From a checkpoint of a small transformer trained on Wikipedia.
Size: width 160, MLP 640 squared ReLU, vocabulary 2048.
Architecture: RMSNorm before each block, rotary positions, no biases in attention or MLP, untied embeddings, normalized queries and keys, local attention windows, shifted keys, gated attention, a norm on each head, capped logits.
Training: a variant of Muon for these matrices, 8088 steps.
Each number is 128 + 24 x the weight over the matrix's rms, rounded and kept within 0 to 255. Layers, rows and columns count from 0. Numbers have three digits each.

# layer 7 MLP down, 160x640, rms 0.0917, rows 0-67, columns 160-199
167167192160107139112075103114161136120118145114151099126079065133155148162071141122154150123119148127095115135134131121
143122113156060158131133104120129132110145184140093127109161124117120124159137120142127141123126133121077097105111159052
139141149135156119133161126150172165158106140087163075129128138121126125151107154144101183134102093127101135145129090141
142140166132137143137144128152149099131122105096153116071154120125157096101105148103103138123109119137164118113122136145
118142069153125147123119137152124164140144090154136114091135151122142113125104078133117149085143144113102123093179143133
096167183144070090131117104132107093158139154145104122111173104111120111165106158120136130100133173150097115146122098103
156087085159081107184087122091153197119072148174168143184105105171103129146146142101130118149073183109088108109150126119
086097145122123136173153121122142104151132182190128112133134073141126093142063174129143135129119133170130100175123125162
118134117136102118093138136132091157188161168122079124110105115120083148104151134088113127100145120079113105109136129113
152138186096135116137141115135136091116144124186128098147121112132168155114097125123112097135076153109145125119141149131
121122092154157139107123122129134142134129096090145136146123141150096112131123079120121149107117137109179115128140139096
113151073133171148119136108139113134105101117083111082112117105128110086089097166080118102135134170151113113141144166093
164115147130148139174134126139141160090125141114112121102164152164142094116111106119129106136102133146117162115109119179
138128094173139100089113117132145123097170154138098118114124125149123111106151085125124104114134068053125154101081125131
128127127085144155141148093147149131124107116124127140109119131127136136147131148159139117141159130161107090139117155130
145119107073150130126110114136143082143157112126120143096110142149167112168113106188172120152164136149139125124156141090
105097107131102136186134122076092148169133115139115125112115132058142134151133183112106152130080106111151117113138116144
163113121088153128141104115134112119091100132112155084148122138145123084136149106093135141161098093125131106178124118126
133129155115129123123136157133143127106156143101109133089115147121109103091149188141133135178118118141102094114143124126
137169165110119117143156131141074097144130157163081173149133110121137166139117145110138133136110111131129137145114110116
155105115127066128137128155114139184142121121137123115131148151086122137066130129093128065084136130148142103126112127102
117143105117138136117118121120103135114148167114175159102104136147151120106138074153142089128121117071103132157123110138
098157126133121118094166124127153125139153153101134121123134163144176144112137170164128102096125141125145107093118121152
139122183132079129135164100122143114102164132149129130155130141131150114160111117126135131171103107159139104087113126132
116156144150140140186119121139117150075138073152141175159178118070119150113145106111176076136128149106105137120083141139
093101122131124109181141119140142155126111112133162163112103134128125166120118114118134124140126110088137151134138149136
124139086095115138135144183112125169161126109124103131152105136112125081108104114190111105108128115093099122099110129128
120160117156106157111126131145129118148134150131118085103119129164118147158123159145122172100107123127131139168112062146
189110120110083169116101134255143102170166131101129129130139172115063097099137135138132133108133125133147134120112159148
136160082107111133114181127118103120159146131135122097128143120122124143153135143179115153139105112127122135099108145138
118097142142124148100124137128124156122137102130126138095109131114084127107135129100078112081115181136161114138121147153
101104142103105150125115076146127082139109159132104121123115153104087104156102145111155156097125112117128164177139125106
122135117119169122142110096093121104092109098127097159147155138094135119148141121135153122156122139160105090104132090128
119128137162078184131138215159159154089162108137142086127163202125109149109136104136174122116134120103122073130102155104
106090140152101115178118135074146149112131093143107200115139141134124156132124130105156101100121184140082102103124137143
138107109141128120107136139115143141131091114102146152159157136113127133120146124162108117113152109198068128134158217135
125092148119158140130151108133100148155090160114141173171124167131098110096169101141144138141126087128122107118148152138
130114131168122119149142114174130142108139119118163140145118170119103120139147131136119085172175195156108106155107144116
127091137133127157070122142117120118143126073104136108126124105116097128122152149131152090131152146100150150124149138133
108141187111128111116121103102107158104184099146157168142103098143143087125107110089121141113104127157146147113122100083
096156144150144117134140169146138117135096116134115112123082131133109110150153168137143125112187135117117170125144082104
136126109108129151136110143120103154136090154101139118109066097106214107172096113127100167122104127134141137148132112160
093152144148139147088136157149137151090138166103134108161138089088144117098088075124124109097161115157082122135172117158
125130138129106159089139123095127137142161118115101121135145106086156141133128120120120091111148134150085115118130122150
098122153128148117118091127151131092070121111121092149152129102160120126136128122112134120149106106120168139161146132145
146155152170101105198113124140093150092143142116113137124173117143137124106119098095114114134096118121161087148119153126
124155138138119137126122122101132087115144108113138119109145115156121170172109131110115100123138169135142144160142131097
158085148123133117162125129105170186127143146124125136132142123095155105125119119142152139158150106131105124137166119156
113124081078123158125143109132130134118136091140110136122147155148122147131090132160133125137113128112132095140152142135
114134137119134129129151114189151129110127124134151109149091162147141128098121132094110165139178139109132162135112124129
112109123114116131134122106139128136105102125130178149141128093089134116100156114084111160160116148095131111145119128138
112122084117139161141140113122141116132136128081124139118132152108137107141166099154125132191154125137153101086085128115
117128146137138157107162156141146152169129116134180155103138110128126063180161174069091164141156135090114126165156112136
095113120142163173156144174153101130157133171135138113077126121131120127103128113135088149102103151100109129135128128164
093133106164134133081141096133156160076161114077130125090134167122127145147152120167169144125152101138120137120082135121
123109111102117120120160094150133119168141132118124134129170133116174140123134102143124127154138148113131145150116169143
136158159147120103133147174138118130126086119120136080131163132130123111134129146148157080119101100157117140116161146134
100117145127157141084136146134091145139142142133105195085080138130123088137126087132109128157165093108089147116098101112
113142144048112144132166138153141083132143123090193103121083128156129180106140161155138084121156107151104142118097141149
102141105126119148115120160155140127165124091154123120131140090115120130131120138171112110088106156115111145121118146124
124141145164124154127161102117123107145132146111167171107150135094118128103108156102143119103125129106120143111177094129
115164107168111112159103149142110143132116149153135152121147138110162130096150147149140196111140134154129132110165159114
124118137146147133136131132129098110103117125108139143132112142077133101108099133151128111166166117169145141114141172121
129122137121139141164106121087140173104111149179087104105131142140184134149124067127155131143133147153131128110089118095
122129097173140159163062135107125142107114163105123176147150165125120096139124102148134131115096136110142112130125115150
096144129100114130107131128109115093105128134110106149106161130139144152139104115160147144090137110123124097134148139157
167094105119117092098139127142131150107106162178107098092119080108119129095122135118103099120128122145128121134125145132
123105140145117169117128163098104174097149140135155144123121149116109106154133117132141117141110151096123152160137136136